Part of a small language model's weights.
Architecture: learned positions, tied embeddings.
Training: a variant of Muon for these matrices, 102M tokens, 6208 steps.
Each number is 500 + 40 x the weight over its row's rms, rounded and kept within 0 to 999. Layers, rows and columns count from 0. Numbers have three digits each. The size before them is the row's rms in percent of the matrix's.

# layer 3 MLP down (transposed), 512x128, rms 0.102, rows 153-163, columns 0-127
085:566496533440477428486475494439516455532582540488492502491517569576505496534526469570452553494488551466596419470497472460511572437509470452447497516564501457449451433549471511445493469534490545457511529493446521415498534545529508466526558550585492466491480567479455532497463507521495478467572495538516484478554520511482479460451458468532518492443560438513482525495518540476486528558471
102:602470525572539586464491436385536500469579499442462469478496494545470488500544522487484509446491444528509558520555505520416405516494561484516461542489475524509454563478388525550504545528538519473518548502516524568509506511492561469521519483482453544505437483448552457472542554512484442485485501489448482486562495474510492525464494487502480457534566489550494553505460428541502485489525
108:517560468450519453530572542524469515493427557442464512491473489503462495511554447479475495557484541499507491490467474526485502534500505467519559541531529515529540502443603438476515554528513546448551491490449559489520518457422479544520501461496531466515513587500509491476516414494497542509427440464470519454528482547577524499485403461496368511520478489497603511504480508538448545457507
101:477417481465498428527536481513565596473515565524566490558493426450530476543495497448439517519570533477535496435504469437398524467620528489458469498511477450460542509487539490525560503512588427488496529481552560485536503487459446488535493444508493519515527483488426536526491502511469522558452540504520491546535457446489551482498494434494517511457488481534555486545458502495486556456524
097:518483540512496465433470511487501525497506458535518463565560493509492451536443480525554560540560526478444526498388503417520451532460548516523483536432575449456485512511490496472509481553503486520503416542519423507449465504531500490464493572479480541530486507491450555433576542480426496453515512553494471445531576487397525538542595545515520550483532464463492486491511475499476486543536
103:460551509556415502527521500541462479520534554493515488512530434476480474566491490481513515534473491502487545427432459487462529463470496481474508473579477457504445465513490567434478465577553477456555468485487491476567494529426542586514514497518477502522415546493458485472479498516536531552515455501577447426476521477445545575475472576493548389519525458496527478490504532541501565461558
103:512556539475483521463455470476455457504507401490507506544459481545470516483431483470435540403540507521499502525552575469473473569509535505526477513467577550504483481509450551557486511444464480540518470548538472505464507529465453552488423567518517515481501495529556459535622472541477430482487452569499445504427525538553501508492496487533482512375454524554472517533534487484460515504497
101:531453464433496449546515469577491560515521482558532455514464494448475485586517463488493495478448494535460528503437466521524498476436547505548434516491537543530421476483499485494519529518507504561440608502481456423552545580506505580497554518500554540478457447525491447490480411458494498545454484528532534529480473492491582538463477492548520483463469508510533469562545436451450566507468
101:495524459508479503501512544427480507489563455479423522476490492498488481536479419468530498532438519505562475511491616452475555496492451500431579510489601523547547533543529516490492446496515570500533492416489443534481561413501498491515547522491492545507476511518459476598480448439440552527445445498555459498443529543515484441548499559501554456448493543500506530484526469479516543520471
128:491500502523410535497496508504519453463523457485453454575490429467469481563519490472509491494508548464540510469423498505469544496563418458491535385453510442412472467499522507446560490572521440506450524539430481566509548522554508580529486560483517493474500465417479536519473500540525513553442487529513497548503491560399486505545542491571495469506528475506487520521583508491507538539505
117:512506430502502527547501504480546519508504432520501493528493455528466467569441409455501449504549470609501516446482544527475457474500516522561403393455462539440485488534504542454483491518482439497502544612489481536586416556521518515433462520527486512556500466485534496471571513433494549514508520484551529466531522529527522483470544527531453524511409463519546502473505508473495518471473
# layer 3 MLP up, 512x128, rms 0.201, rows 154-164, columns 0-127
099:579555439514492529467525493560475509490469539483544453474512428503433497532451458582534495545570493477509446514474425581499537534452462502484472528501476490545469516493496517479509497434543496520523480495553482544484485482500476575483421509518509537506503400467479519535508527432574490503486570547546488559417470460490483510565472512450527482471492480457563475409556600499490525535449
105:528556520478553552497554465492523554434456563470574500443492495464501531524508464516569468468496506509511455435541417528451485473495504567535485471448555541493484485483550496485508583521485472489499441471540521441548511488497487478432463482566460441459486519539571473490466612523530584555461576473495532502565517478517465499478415479441475471550480452550489483543505502424511452491510
089:480532446531524589481492534504472395520459525495442543430478480513489507447543517572524514512427530502524513515559439560541512507493503527548507484475569526555465519536491481553553537501460492499453536551429510490501532451560523558543449521490544465522483463460538431553521468498378570491535482515479525543507533513462492464518463530521485483497526472441391421459464511543481504460460
100:510496479499466544556481517467517522521511488534523542489524479429496537550517462426517461542473489523526521496512464497534575539590482469588510454491498514457437477516433450493502544464529457509607604540494457488472502532450533491482471494461477528479554533461456488480470508485491464509534542399463543460574485547399542468543501467499482530536564450518426545524546418559465495513490
098:492499576475478536500477531526483520491460486535490551545498480512571493513441522550518483535463497496569531454466479497455520478549504602514466480432446492537526541634434494535523509461482508523437533484450449507462500466552480442481491409427429510473519551558429572492447503434458444477580548487453459522469506504526502493514495505445566570527537513510493495486521508514570498510468
094:506530556538513431513550498521478505486529468480595481527555471503507516473387506518540460561503470517430475443442447519474489469544560449502494523467454466477523540420500555540494458496516585423550430499528502475473509520513472486524552494549417454495460486540520429495496497484468486482498603497478466604482464501475481553473573532494594534550522489548520465482491537463515490518507
101:552442457478479496442513540446517450513500459436519597506504536464527548481501473428558560433516516430528528596476484495579473507421481544490515536501473529498484476494448468511460484495478495504490540455434537516536485444495507481481447559506458501501550534480538612461501507442536514426491464522452527443513476594568512512471441552520496488503518487493535501524463507589534424512530
104:587549538518516503492492473545510477495542468499477512500560542426448439507527475473417543547518546532500603572517515506478479505534489531513483512509481553499525493473526456460524460535491483547490501509543563516459529495463402509543496516492463524415344527467428517554499481422512527506470512502494466526480583505423529421480486468495455545548497498517437516491465468513508501499426
110:494480473496566474527473431594445544561458504533487552470542501526461456440466530526555476515555477509445494430580526508509555466561456514512531474519536600468517494540498488484512482456464508556418548568530506503575519544437479464431518471523522460451482468541493524521444526508550495537540498506421462505478437477521515505455515580488525502511490509463499454411458545449490493540562
118:498558466464465460555515514498499463475542469514498467525494438495458505497492453526474567511551525607555474506451564524581557453446554490546449474570536554419442500435471410520497476525495435522524451542480548474504492541490535507436509520497479460530433515499472465549534507483498553449602518413509572527567492546534548483476521567499459504475501459512488460477480489456476492516484
101:464523459418426447456469518512443433516487445473548482444530506497486559465492513517396524502518447484562564542463433538535522502444494567479535484508563539497502469489500498493517475495517478522483540487461485576424462468514451532475451501482538530458595494491511563550473470479570529523535561525481537536632396508500510493523495460503535524468540533517523520459491519535542458508526